Weights of a small GPT-style language model, trained from scratch on English Wikipedia: 15 layers, rotary positions.
Each number is 128 + 32 x the weight over the matrix's rms, rounded and kept within 0 to 255. Layers, rows and columns count from 0. Numbers have three digits each.

# layer 11 MLP up, 1088x320, rms 0.0557, rows 365-476, columns 240-279
145122073123167117150170154101118151083066109103159122144076108140108148158183106143126108076142098099149147120131157107
138165171117136123151145102158188125093135152156148048180115142178087127137067144105104067144118091100122122144132110083
073137124132093163117111168107157121109113125111111145143126148120121164124115132104084156143100058111102108152176193047
078098109103155098177141156121133153102149098135143165108096150194115137070079146078136142175121117095165152088102106062
153081128122114167143063155192107108107097120133133093134115150147174145041141104097062144114160161122196151124138211084
099121133095106090165093112147131172141170094131173071137082121041138083113094155095123164075141071196130104145126161169
185058091074140098102106179132123181096103150107179114106117137135139066136094138133101079067134116105154105085193116156
170090095142120150201088154199132194123129176156060090098155171161152101096143121064130186126126134163079137127114115075
128046137164095134173143116094147167119114145144169144087177136107071168146133104182144095136055184148092187112135135096
137087158150102149143108161135124109069125175127091117101116141152069102164066111150167173107120114085090124139081111082
058139130144145097147105122121159138155136172085160151073190149131154073133079141141141088080141081149144148123130098121
157084098180080126138103114143118167128130169072110107085142175179169139082115110137180106167131123128143141142076184138
164180158145101126107128132139169050121094102041178052107188191075145140183106117089133201151165078095102163087149174136
155132155117144131112125075099146095152156132112202108126145147118133130112100115143172133167089126110178158118116129174
170158130122115177122164062151143108187082094107128186116111137124178158187159208128098146085170120148128071081109084156
153146081117120150155159111103105143108127162106090158142096148063127147120134144145150125138164201120145143094155205144
139124123125122182092116143121108106115141109120129130149151105161141091138103142105150086129141171069099097086162142167
121137114109154125111089112083154122132106168150067150177156107176134096086168127121131134137143162131157162146158164170
127137143135116087159123102123158147149064112106092128119101070141161096123115078150145188108165152083154130120091177126
126131121112173154172150113167094104138149066134186110108096099120180153141177168121095115097121174127133102148148161088
109110134137178142092146053147115131091129166118121178182133125134195068179104145107098153125081120151064115084117131203
162179133135131138146113111132136120116128102208138090144165131097148141141093094099154113115173127075108128135133112098
169138155127127112136089088115109143121120114132051135119148091120083077158132092103109105147127092179136090141116147135
115108102061129089176121135139089066133101195173121123193112145106154118130169129133141146094124173137132115100125150170
137105133158129167149181092110109150138091100151141130122096094128124149183123120162139111127143147130130119122098162112
103135115157090198124126138170159160150168109137144121133108114141189023126087150123096077123137105152120088130151136098
080168083142154090140116127116178172134168154114164112118081129113163130064110124103105104090147113121127106116091079194
102072135104140128113122116168145130160152198120170141063109152144145119068083098135077101095109110138118203059088128136
106180152148107100100092110114146124138128105155160082135140132150194130120059120148155150142103118083142158082133103117
117095119112142082169111138143090113120174134151116172145075126135151135180126068103145133202127132201052128127124121059
149101098097138112148160163081098146119138145119083138196122114190074113130040135117131124074129123152121081125132180099
139123104071111161152128115141102115114096190172133166126108118106127038127114143132113159112119132122147109075110153137
160088142179106097178113157139143075145141168037136172054139110148159081157130100143123139103118155143126121132122119140
165121127093149111175162190143129088108105165123105120149106097081138081177160098123146166131125105112146163148088135158
099145138117106130134084131152170148165098123095131157143170090083079151143143118209104143124159133161178158152063136165
133140162109153173098132098139128140120105150091110159183105131083164140116140103129129147127136113100080150110143093083
168165148134128172089133094138149091183138113101129128111137151119093159105108129142143173170055131093167163093144150115
119093134142144102184179152142154138055200122083100166105127146114119082148110177151157150076148174149115126143159136142
123138148105164149196148148188106151147085115137061119105139115192091144164130148136086120132064139131164131140199074105
178108111165129130146067142129161103123130166122124084097170114101136107148144097093154134134124141158093126126176071079
135135091100177103182148092106107137132136110152130188073128079156085146204075148155165162096151152136084147115144114173
107136136199100127099068185157091050163146104127151164182121091088109114178116110172170162118164128133155176136149146169
154136094124076090127124102103117147173137120156149135133120064106183134129145146144166143096147115131092165099147103141
147146122133113093152083167132084117119076113178127104133119155176109147127076078168158171101147136146172107073140105123
137117093169159135165105118095122152142179133167106158178083175131157106195125141101138106059104111106155063110133077142
131198089117142181098169113138058167084170129074128155062142109103178133124098127153095118095151124134098158166101105090
169183170087109138146132162156174217088123078148129097136132120133144114116120133171066117121085111111086072197146190096
116130214136096140111156089088150188144156113081124139140125144159116199135136138136122093147116078097128170109068133128
128074106090070129139083109150063061089137122143058157192146107117142144087179168141121131106147172111113178158098164139
144135180147178152080170136110136184053103154121098070098159132140165142131139129156084113128182156141099151138119084095
159119114139174152175168159206164150141174141071120106163126155140146160163145164146087103168095151165038135131153116151
133107156107148140133064172206085186136135172110130176137157108133119157105123130086168078101123106081111114089102076090
113059141136130126139168121089187099079134128140090107137088144088115142126098161114145118119097174097152122091179098094
120105114067134108114111123109076111091076122098142158112090086136144098149149116113113100164130093160120100157117176160
135101165102056175125101079166136123128101131143164155109146194111119047036186135131177150158196180142077128065139135156
122158070074129124155120103124169199166117157082070113108092113177129158118178146147122175116060154145114137170103182093
140118130135113091131112103139126204139103080155132127086130160130113147107097087069079088075116108114108106129134103155
106124118130159141099161145084130133136126168148134143134104083137170099054154157110132114161188111131100140169152146148
190154138131097147165110152106136060121129162116120103131132096105137116153171100099154135152125133152132066164074111145
184178105090205140090165166100123188195133167104091120105153168160112153188128123103133090149091119141114135129110130157
105155135080121103172133185125149121158124095162089148180152102095116122085109109138094178138150114119109125119183133130
140142126127113172124126152160123126111057143101091093091152191150112084053110128116137229140148082124096146174112167134
102141109154096114142032180117151160144131157162201118136132114050137104110142166087127145141158123134162132104123122140
105126092139094126145113179142081097081114124121080090213172212157080174173117107119109130150197102082139103124148068149
119110095116092140122119120152135120143100134128181167118120136097154132107144121162144095100147155176102151136124188164
154125141106188111181132147140113091158141114160150096105063183175160152133144135097124071071134162125088177182157088118
130142097124058077130139145161093118100130116167118105136134157092094123112130196119148155132130064086111141205088097113
125163167075114111130117124148056136136120134128131063158084149101169068144150159135114068167109115067125095135156192119
123166068098094145144143105165159147135128128075080099138127076067142147097133071110099170099133122151090146113118156127
185086070160141146142072121031067170133107150137117143095069212131155170168122157105123132128123093171144141156131093196
166162111135179077088097089128146135104102175115098117141095109108098130156094141136101082129119166135136125112179153107
061143127122128102115089104157148165116163107144147154159135141108099211135159137144180153120168136108142081147088101163
125127178149136161173139121159067130167113136089153119101193160108108111084155113142159193199141136168122164125111093089
143065125137196130189149153163161183144129102109120123115117133044193120121138099161093087145087166070070137165155119052
103095129148133146085111132163142155153115106108163168112150108189151211108141136160096167156109146109131130090071145094
072077157155121154154120083119187126111113158107173123147176141150104041065125170139103114106139135117122194117155112136
154148090141125123102124130158145088125112100140123167081076165126029126112147170134105144045154151080146143109151094111
119133155170106148164128191146167178136175128164144110141078116148078114161101135133133149124153107098106089170109146133
081116134138121106109083158153109205128162083146092135114152169154129160100136084123136104107158067161086083173128143101
120184116113172117126136150142131118070104113139145064115123158141176097110107110175163118143117139099167145116070155227
091102130137126119143106135117132123145116064132106142140143126149064188111125119167153112162128127065110152079116152123
158076159139133136132165199112117072159146185072151125165114100195095156176153114131106173132142167091155150129135082180
144100146152116133111135132100176221169165131129127070151189087138070082132142154139125216143152103148093106123125163157
173087154148217162174177116083117149126119143164141174137137108106108132149164154149147140130179115101175095149153125054
158161146070134126155122145157124082127096144186095142168144130149123114131153169090201173119189145105153125042104152104
180141107131189127115080068098072149087133130130151109105120139077136203119136192137104060154163075147139088101192186060
146029084140119172132157161132119165110097115149090108129192116105097171120127108165164099109124103126103088160071127096
140161089123081159119130144092112157161244152089095192153074151133178108091158153081080155155148168083110130160162126139
101144095137161168165146177122130137137131203120136130142059134116147146081111142145142079197114138170177127178068150113
161169127125045133054161154160130111178174107106117173154173154146164129132100114079123132101127121157180118171106136149
091100150096103168142064124123142104175110130167116115086137058085113058155101178154189127156139049102135163118117122159
140097100167088208133097148143104176132086150142132148117092101143125101156067118138232093183147112137162123068120150134
130102103143099140091080052092087121119147096063117080185137176157087133151116076122183118101130141116153099173142150098
164150146125142151134133145170090115132122172110171126153172120132142107137158136127147127111156142151157183130117103146
144090123131128131094098168112107137122126162156143147092149158150133172180143098084141146177151225099117165121190132095
161109089174125113142181126209125057124156157163123130093154074045139144132091121110156089106147101124115133118133121129
135095104134125160108124066127162173110142133156136103157191134126063154072128089126143148157148138149095142138119117102
120158144191175122199168127139138119094175091114145141124136073164085157097111073137152183092121181106070190158156085065
174145144164073063097132105080140134093106125181087145170136150057113061118100108172122135160136129084126103139138111118
119132169093105112105150093146114094115116174113158100127104084157161118122095145141123162140091168095070130151076140155
127158118122120141101178154168112117147169168108074126157131169167163157136114092123107156149101111072166133180157139136
166130162165106151150153145152132236183123138207128106115101157102184134168145100131117140107106133119098128173146123143
126121068128163109200141139093096161160118089182126146143135086134138118105101139159100169098153146069150163065132159140
101064093111184130090106103162135151134118135108147118162119187149213032126111185124171088114088140136166139138109167108
174124123106169144199188095093137116138090111168067134117068056111127185192081195133091135128060166168191155121148134112
143095133129056093140159116089183139115146144160095125175127142198123108099126141142133106080152091139077131149122083128
082097102148125133123127110118093151152057118112134058147138093158065137164124205177116105118079133130147116108107083166
123159103123116146097160095154130159132150172129132082158151127145170079127108169135098110123066080130109159095073082146
072184115078106120206103116101171126085124050107122086159100085177173087082175149116095092155173155099079125167105120111
129127090089154076182134151093126121096095162174193101112141149149185096115110098139096135157131150150113164122144134143
155113167152174180153127109093167081125128148136170125175131100148124107141138120085128177130111145090157148141167061132
111140076100117134062064191157133111155136162172147141149157144161076082195133131203154139101092139134094115184130147121
# layer 11 MLP down (transposed), 1088x320, rms 0.0522, rows 365-475, columns 240-279
162104080172179072074087122157094089164138131151062116116108165125109133086176166128195141122109091139136089159109108099
098160111170106175134143121090173080125112100216147123172094101167116104180120203122114094109087119160161181088182127157
104128154128119183088176126158119160118093204150165153154157175115168151132122149136196074166101084106092120091140149127
156109167122147152128170137142110129152141116154123108147136130097205136124122155174070147147181098084078102113110166146
080136125133094079151182139145143164129084184177089110143115101125093097170103114114108104158115141162169107172174110115
143171140133129121151194151133115183145127209110152149125112125155090127082102123126142145151103134066116150107179184110
057100103106055117080175123117149067100180163128116099122169178126132169152080152052198170092187160097161140084145102153
133113115131060104177142141188198139173185244079126145168114105153103099134164137141110155168149131131139127113086154136
135166145083108162078092106130119125129132160103089076164110149117143130153146120150103125154190123158111151146124075124
080111155051080118074056112082143134111131106154131114154183091150169089194102106116138110144125108115096182163147103113
151156129129097144139086107132149170164138152225085160100141148139151118142150144087110174115178126171102096120121124145
137129113114090095124157118159117151051079150155090152156129110139161112109128069137067093120100065072150171089121129144
127146108131160162078097116148173127097133102093107128107119133124167147098094145072078128114112115094122150053108149159
180125118115117150153104080115119066096170180137118069155154152104100106105115147114095146073146108147128106148111104142
156089159070116101106121121138183076117147054144112158067107155218121175075145198189164135163117059133142108138093069111
118132156152144121090094106105135159105086154086100093126170147112173122133095095111146140146115130115186086147063129081
139146086079134098153114137133144090115139148182129096139133144163132080145112194145140107129089129157136138101112120134
124113119078176146127140113178106096122166091130120105136115118147110093134142105127142122150193102133136155145141104156
108123131094126132136177102160125176136097104114100161130113107136130097148121137102144085132088098135147111169159195203
143101170155114091116104119169159102092155115133119149108114156088133160153099141154149126116159113109130051154090088090
164093140185090110111122173113106137159110160117121152168172156142147103064119123137074118137142147134164163138078153094
156153145050138135128106118158140154165100182165141171146149113121176119127135057164153179084186135105093084151110160140
155173147187090212103130132134147093150154109048119125118108141126124130128137129124114152121087139145146097106112141131
107071130130150195091123128079120188107109109085180157104087067076079146133112169119114120140140150130124142111150119109
122124131169125078091131133105075143127141085189063142081153200097097076115112111081130104116072153149179149177124099124
118169111098154178149153136161111109085181060171160115135159121132099185060121130133098095164128129111169162118122101152
122141164105070134119084123147184148146132158128141088150173143157081122098148160098129117135194149110143110137156087076
071151106111067119115068105108138155107120098173150108124173193078154183087100134127064125142167144148180138099152120170
126100110183139142170127097113158115119178186153170148138140120150146140089141120138151153123167136125181124078143089154
202141124129092166169156097127102125141128146168126126158071082141144144140114036107083130138163176128141120064144093097
143127162061044079208187158126076186147118169168148069103116129087112157150050122104110159142172165132112200097135145193
132104187192102129098122160111123120148158109123195137080142115197128109119189115088155159140137085157140047086109146164
167114126115134089127151103169147118093166097110195156108157140068204122136064074147102106121115144172124123087094120113
142160107149170138080102105074102145105116100148139184157114177157121143128129155130173072147142124147132156121123124121
158090180071117136175115125088090124129174136120088140151143073112090154083082177122157092165088086145070154102154145121
048117196125138160117147122122134124174123190063129111113101128164133141127152193089091164130131121104161133054155104077
164126135163113096139154188149129126096174109158159127120142056064173162134171183117107092115141085098134129101171123092
154112172121179188174158119162136157136154122086074166170163133151140071134107165105242133172129116135190080113108113130
128187107161252149149140119080080140094040175133088078156120089128072144139100151150174106120134114171121138097143152159
151119116119024150074099087122178186069124075099137122144126144156160154101152133085147165084098150073153117161182102124
131138140079099155102154142167141082114088180133084093099162155129121120123083100091181101142088123144128125071162130172
098103117149164089079150114102099099107088062101160109111141125126136103136121135193088084159144155191173060104082153112
133152141104142185120125154076119121094160167125137149129096085147105178085153174161167196166114136155140131142169167120
117120143119168168151192140109127111122150078103067142123055113116156117146133155134172153147117174126133092082121131100
141085127160112122109085158134155099163090169155188134135114071082086128143124131125055124099040112129104174138141139154
109122115107176092157123149158151149090177111113121145102151126076126171118063100125160129179132085121107186159123115071
155191159188111070082157123142173075094118123184102115116096110113092134107124136122140143145149155127144141086122081046
195172119152148122114076156120086179074097193147182116107107131183120106158120077071033161159093125138062183137114104195
117136187132083106155129104114093096168145093180067142164119126094170137115104160087160208101169133108101131108118120112
095126143114155112104089169061117185146123208099153129148135120083134146168111188130096193162189108157136166139186145099
164156148159110103172158051151116120116096107169125134142077115128108115148072236138119156078138121212152144125129125106
126110103101229136080131123142062135106136132108105111144135139090155120160131153113158011112171197095107073143069152066
136039126144135184164156178066108098143105111143141127116130155163154129080109123104120087121133145144116163083172140162
146155096104098146150172124086129059160090104157129093131076135146138120211120075117117144138158099159105133121152115073
070139116084077093151144095195123135148198133162176183104106109146095137113202193173111137118106165138114081149114081150
143121190149173122176122114073131112160130149174127075093127083070125047098077125154185120097119091108144104110118145113
124148076100122143133124177098138116183134176077169179070115153155124110106119171144189126142138145142153142130103141127
140107164145194158128146138115074103174110131087114140089131164109141110081128160106136100123166119139146110174139119141
127121118122175135162098107075130157144098091185141102092121126141137142123123146088143136127114173099154161144141065120
117156128177117181097127176105129087115138099111132100128134099124095120081169093200029192149100134118142089138125128050
130177166148128105139124124106186124116124134083119103158108144120113157085094096124163111143112136159143131125160147145
088157121137122101120080104107173118091199071162139132099078092126093107185068131166039087074119114084088116082120176129
163133131152153061103150081099107139102087185133112144110156140147091167130092133132134127175140122099125126104095130126
120115155120185142125154157134103164133107104132129123033146079119155168157137153143116162121135139181098140112114180104
149126096070116145087129124108083097104117094101153100118127092081075103129110152142142076052135108086148127099108130087
115086089153110135151168133109119051166158105126086189165080156178164164177112161141153160106168159123173131146133135129
126139130162043098076161112161003062119197114129158138105108168119116155095159154117054168183140140120111154112079126180
123192126118161232115146060134098143170206165160184116148120144110124102155094175058136099131112119143152053153119200153
121123161150081124065129098123172169137094123112124131133114109144146132157122139130069128198118129079164111218156095073
140183110114103194124110142131127152090108133144144098067134155163120165166088157071159087150144108154160087135067153081
160131134132082127152111108124105148154145128089139131140141129170188146132079086142114123118156145155162141153133155172
064123126165148133135101163162206112124103163133133109120117109140120128197192105113132157076098119113165165128159062122
072124142090103084140159097212154161112146088089142074135087127116100112181064120138124167141101117142109090106142134137
149117136203112143192131152096126106089122138080109146113178131205088182131120123112116159101039125153170149106183134162
078140154091069156141113142111119167156080111142098107161145119179140118119125154198085118130156106088164122087150147133
093151099135199170043121151092136143037184134136115084093151158076142111120101135087127139103083158124121128141164093199
153152147071071055055135126115117080139139124108119107186128160122158123154133146143120133145077126118100156068144160159
114087152147117141149094095128164138135153155178089151157121121160168117119116150157115140162099081112124111156140123154
135115131119156147124154098133137092111144170113184130147106082122149114121074158139173126139127157069159180069117140136
121083074094173161113146098141109127104129157117103115107106164142159162113123102173144116169104154111140152084129111139
129123114115097055145125105153094140135162075102122131207094135133077101186089139154117082143159082139119185161163103110
118132100187116104173144128139161112162112144159141161143125128072112134187155092128193130200183107180086094108166131044
146154132152132132179151126114143208157131129115058154135094117112060137139094161127132148116174142141110173158125095063
132099092150123121182133075093120112110144096125127156151102129212142075097146109094116096130093111096141172108106127137
075162168112135152137145162093092154150161112165046145161066189116119165160119154088178200169106139080112129152115131138
105130164178123171164166116138231175085114106185094110163111138116083101129115099162114163113127097185142097103153155154
156137183129152177109132176211117196056119068099128129148137127151060130137169111174133113091093077118108169136061029152
162192182103165121113121152044079106076118108130132126139046111116141075127160068119110084172171130117133115149149073119
117139138158098167086176141164083122142142077166172170116147087129130109148125174165108122144139166161084126163194144119
136129140145102123101090167161087183162137154172109166114169128166136143145155096138132109088157134143060109045167118143
138099096143155083073123175203173092120163123109088099092134123159098053112124159196164131083186115147143153113127127174
136075184109155105181089122111151172153113176129104143071144157102137172156136151095159077086154121132143134163143147176
149107154190130104141181110130173088129094092129159128151062176147127145141194147081100101100126086071152081123134102168
137105160166128161117114079073121131082125071184160123118140135150123123120118138143147086113097079170166132093108103154
107123121188081108107160134100135093126172137123156148123092144106086130136031125166103105144161178147129164107128117077
088112151087128078173118140149174079129124181090132165118102140125150109101151120166128145110175104134099106124099140160
134121142086087115148085144132105119146160112180146145147143144181118117163156187128119100136117084067205085174137078118
141105206127113132179156116097084164115168194162082061139114149176077138113094048083117083161124164191120108134114148096
109058091112109119147183168127140115139105157138154079109162132122167169154147139062136173084075106118149085150114157130
139111173164132182054128148130113155174073176147109144099079160137088147183097170092122152147128078115093104130129186132
113075141085179179085121109071087077106151118160177119124062109110124171160152138110124150121150069140119154146136117104
142164121117145164141116120119105163216069190149105098101129089137107104164154075160084131115077146103104121153121147128
121119129141153079202133157116162070167099157133121108105067147160189132162136136055137212174075124116099137062140148121
126132105154150088098087102086152135134141119097119136159148129101121147144132055110142113164083161116151137154149109140
075125115090160116119084138054109148159075131101085069211107122070109112194068148119117132127081161115147093145086100122
125161115095165138115138068088127130109117045117137113149154144169154162112130142137093152157108080110171164166141073169
133079108194148200192135121101123088066084080163131153113194121126121138207170100174169166118189108149113122121131115110
129132155091082123097119176163184107140078135153156125140048129108086121131110089166113172174129134127136118137145128107
165157104127113197172119087098138096145130185130128100100116114136124158085106114079185109098098133179149151161107133079
163164111116183154132194154126149136129140104127137171154104171107110125037152167103121144164106122105140121102068196073
107126179140130175127129104082162143165200157146145083147111071157132130108099142141142197060110120137102230107052126160
# layer 11 MLP gate, 1088x320, rms 0.0581, rows 366-476, columns 240-279
133126101062143057207136096062172135168147076138140097152135166086178066111103193182099132126147082157137150142101174157
117054133133134099158120092165091143111090098164141058143184170133140047133150140133163076083128177130173059162135150098
099161140198099103209154119097127170109176132106137110174164149169149105133152118178132099146114085175140170095130165092
109142123162147102100120082130149128077124139104095100133104208133128100137096124150133113141108084145051128169136130184
145135106139167098125106160101118116130067111089047105154131106148137129158149162172116073140108134159129112099122101135
110143144098138162134158069126140163093126109100114123104150168123157099103091087137106169190127164078151169094152108095
186132111165122096115133160121191108110155126077092115111121135118117109134078146129092149163090118107170111123084151077
094110074176179131167116156151095085151146105115122125132143178129179160111171182096129109117114176148182109138080119152
129136181079128143124151094173118157088234108153113132095100151163120118156134103132107168174122084044060148206160151076
142057140045136072197066095095059167149098114145125149128168166123131124107192132078115132098120085103110133087114152086
104137087116111102141070146124162108143175138163127153139094207118170107159152203100078170143173143058131148108156060120
108095149186115100168124135122142147137133114160131155155111121047169092129196166103142128114186143156140127120083130086
092098134147116132140101093122145162167213092143082109111176128092131111113115116115107135127138112143077121078125092120
126092113096097167111052109133070071160142144160139165098079129116097140166147161115068138152203171168122177140104134149
132110121136121124171141115110064117047138142085103116142128064173137142160139095070107163101093151141076073133133090139
071141136121181140073095165167082101109169110150090126124135102091199117172085096164112135109125095045093141131137111190
160100099148140106175111124132180150053119133073133167118119134101105162156121179182143132146146187094134181142102126119
126139154153147140163119124144160142108182160140158117180152139110146125154114120128090113158157101132148167122131125076
110091108104139125154101091163110132143144133176126117114128117083098102092135168100119067130115194093155135170124139135
124123081085125202140147161156090045089125165097125145103133139140111138116131099173051096171097124086095228075140158127
158132135155172119160106124176164167115125099120103128072160107152079093099094140144119067123158165114119194104102159139
125144187142110143116092127143122109097105148141056065147154120156100139072090098110118149173060046091129140156118179141
060083110124084111133129080132115146109141130085153169105108099097126151091137173110159104141163134126147179091136123144
082114132099155122125165143143125144094124088144159140093229126112100103104097124144135141152133140161129125147100120148
109113141153105066102103126129160189130149105091126051111103132158098143144106156120094112141178176184150123072144120089
186038167126107103103085134127144143127140077133100090153140186130073145162141182094093142151165172092128110081122137083
132034109099146142089138117102185120110151136095132093123153112058039094161096146123058152167134140141106190140075108121
122105106168125134100127126109050141125089111135131139126143123100112142130156138132167147096119140154153111104152142151
157085113126142180124153098104100163044160194141104122123181158129149171151096152064069108135143107133137128132131121113
110116139086096152161085136174166119118131166155134103114142150124131111097106085129109082154163094101082163165094144118
124110114103149098161125113174101089120105161163136173125154215133061129113172125096132090125205174107165105153098114159
127103143112150136145130067133118170131210103170104082129116148095146093168128135102089078143153133129140160143124155103
150111123123113136147137114136106106044108172112113112178161124149107087035135065099122132130066135117095118115135095178
123099121122129142147104142115147131155093174085064157083094086110161114142149163157075126139104109139115159109090049138
130201110059177118099180134128163162085142100133151090086132131128167132183101122092125106134054137149091134129085122075
141195173176117105162070120183125109131161155095136140146139146084122155109144105109032137101152074118184136141170148067
192128086136147136187160115119121118068171088128130139119154075110138146050144179154136132191188127168167153123130197101
154096095101152151106089170145155144123136134136081130065148145158141129109137146114050109109066142119100131123148057129
152168102115170112140192103110103148113152116128151075140136121107204097100133146137111146096159161156092150116144185094
142173073096149119130130127113179136072147202101093132180081160140149100191122173114033117108075144135098150134131097093
132199056160139116151063150152175122144138151122103123110155148150146131109111147077080081116157110085067108151144111171
121189131139118105166075121131147076094172062118118131119149156127164128129141136158118094106152111106108113122099061128
087119129145133117141068110157103122102133153153134103143157196169133097114125117136116109131132123137120082132083112106
092149133137096119171129118121065133101157133152052117155123180166164140113110175095111110100091105139116086150160127123
086137177186124061122130116154143131106135077092150131179164186079086100163140146141074095156089158145134137152123120125
115050193243147120094090157164149142135145078086113148090148148127124147079107139140117110138138111093133108119090134066
132166111129118154115117094154118181113155149099146148129160181094163101149114142125072173072109121123121160113149161161
136141184114143135154112096134092114097143151043135155112188142136080094067108148158150128113154117157099115134067069093
128118116133095148113183098177117095142119155126109152122145116074128142141100130098129124218084160183148131139126076165
138130139082123098156097147120122085139238082133108123111130081122174142114141137145143064162216137155146066115097140134
125172126128071106127096093202196096131171180068107123104132127126086078113181151111136152198124095134119125120155127115
200104120090123071118059127137113101120130099134080135188139147141131112077095114107160124193136139122142123201104099115
121110187169152173132112125091125123096129118065146186155113157125133113162191166138174121145113135120123152120082083089
143100107101156077164174136202108153103247128115122093126128137157206098080126130147105084133140159180157139114130110110
154081064152138139187091134153150074142172115077094164089116129145134210158116199159058111163181144215078176080178117123
132085169112146124179098081135167102119143084099103062161147136137116158105144153138158121166154088126154151148095148110
180114096118112176159164147143152105071117151077086136070130100142177088111122156099096198150133115113088114152135168138
132094124119159152139187097110095135120106072060087149068178137109087177088170139109122144159124168066086123105153125121
120083083104167095132117118163153124122131134121129113175120144115148089103147139103114139089085148117111154125138194090
100114098091129109146128152139131149150160058123078112129130120137149124147149122141061152191123122053038157124115101120
129111140082207134185146112089136121098152122166085167147115109092151105154129106046123134161116191091100102137134173103
118123114165112144136084134166122134108147130124116157098137129127069061109176143146100124117120139138166162105138134149
123129123154206193155151157137122131120157066052069104026126118115132118182099143096128109152079197070080128123137159163
219126087143105093099112142198138110159210112154115091155142204168134151138158115070120165143161129168099160125105095194
090150072127126072103107114157072137062130098162098122132130166144109112142107134083123099154126098146166083106117081161
172121118112131127120147138139130094079157137135132108141130198118122186145137139063117098120137190134174117119094058141
139059128130199108156128181140126116108084147150152147111148164110220121141160158128090145176159140117168134121125098144
120151127086153132128124168120139104139144114107147178043145164075066132109097151111150146153112159110107165101130161181
148111127077105112146115135104118098135137136139116124113113168118130152132099149125159156153100129158149132176122150167
076106142171135161220116141133124208103128113141117161084148162121156123098124154122134131157146072148127101102101157053
146105062143116057150049115174131145134111139127161154125155204127179102144165111178135134083135136143122190108092154079
146054152120153132165161109130045096079094082034097140115151155182138127136212123124110141191110103123092177118151073153
100116141098193131160122143213148121108107119085123151190113209081190071104176142103072116177155136113122203129123130048
135074100077162099120119111134173095132126070074106118120170119119195116130134158100073140138096082121102127165106164115
141153085124148103148117078164137119102190126146143162180145108133160149053113114126111121133086146149139123114094121147
124133148169094136177101084154109129156176069118100129104159149145098133116114158167151164177153061138135152136127130103
168120100135095118164116152155169122125118081138117090101203146027165181084124160151113112112154144110157183054134091102
149123094144133135155141069106112054103136179109154169164136123133112104111086160140174107139081165104125140093130143140
161129149081159090091067125140151110102138127166086080153154151104171115115144124043109080179154112099067119165160036073
145145158086132149108140074079163110108127183173104161115144118099160110123175140144013147145127067154129151083177124059
194146119145095101104170163090071127047158185132167091130130170167161150161166116096124130151113167110132199155133120130
154167076192103086164093103079124139094178090168111119136159155113165130118141157162109095145137120122117164171116160125
166169112151162131141094158129135128119129110115126163153146173107150081061131114115161163160101193106097145068146135107
158143155127120148126111162113148116055152128143096153153197176173148161128126157069153155162128162156154130116105126148
132074143156073121157140121111223131138134109130105083101140178105090128126153104181123157114138068151080137099104135160
075127133080172101074091111175160136153136112126115131153091097161104093159071149137108112205186160065138123121104090085
095130099107105112129099122145115095090202146144092176150156120156087170136133156106153140130147101159148166146088140162
063136105093119099160078105163055121134110106130090166180131138072163148089130187160108126140159154155152184130073117129
127122124118127114118109146113078098082130154125117126148108168123186086034162130073122214157115096073091120170144115069
099117134107133086166116116133171078090159180079095110118212125094148136171108153137058084187165116079133147141098109055
177117134139134165124114085143179105143106137119110145152129171072136099116100128113111090179101085101128110170176124151
113102155144173126104115081164157145157145130147092102155102116064168076102096150144129138098127103131183114114110138096
150075120118113170120129119116082124108213154116115146138170139153128157143144129105108167115121187096115189143182077164
127146161125129149145090076103067114109151122074116056131157139152149144099121101131098136091086111142164175133151094126
183114102122172072099143182152100172129148120129083142129178121150159173138201170100108107137089077112106097119105145128
179157126109186142069164105077104102094167153131146172084195065120136099183135148108112135140127087122111120080128067161
162104056131184127141071133135208126130186119129147082154143209136204079156132162142100138096100050115170128147089134156
095101176139104077102095112155183132104135156126095076143127158116071125151142177147180151160146101124121113101101143130
148149106151096073209114163119116141142136089110158132100173111101152113158115126092119131079109145098132136206105084128
138019158137148099155127161167126102126126127139145063155152112133122154102144136159110118136123150085144136156148156077
163101147106129123186116121135190122137176155113025095079191160078084134109189079054095153107092125186125162163177121092
182110152159120167102142093105071147087204109115085107070133106089117122132162107092139169143194120117106121118175178087
112111123111148116116168050138110134148122130079145122109132179126124185124162136081124120087108145113147100157091041115
168155121066144088098129098117172116078160089130044114105113103109174073162130132148112110167136164136111138128154146106
123155134163166137178117130150154113093113180102153163145148171112144128125105181173075092143111127104134125058063118099
136105111148123151088115118123143151108147137116111145166150161108127143099143124138143105154102101190096086179112152097
116059127129132123156105124126125127156116140068129123199160132120190054147159130082100192131108155049130154118130119171
120146174094106114173150135141114112135122165142171100118172134085170095157152150167158148087173132132089162140088183131
143080136125083121070151148110088134114132125103163087097102146164125084136128180044146056101146105156090119124147122093
050206085125136120178117157063163145136123126102068132121124120185168134186119129135114148162145136119140108114133053146
087123076155122114124112125189113155136100081144136140126144193117145118179157166121156098140127145126118121085153109087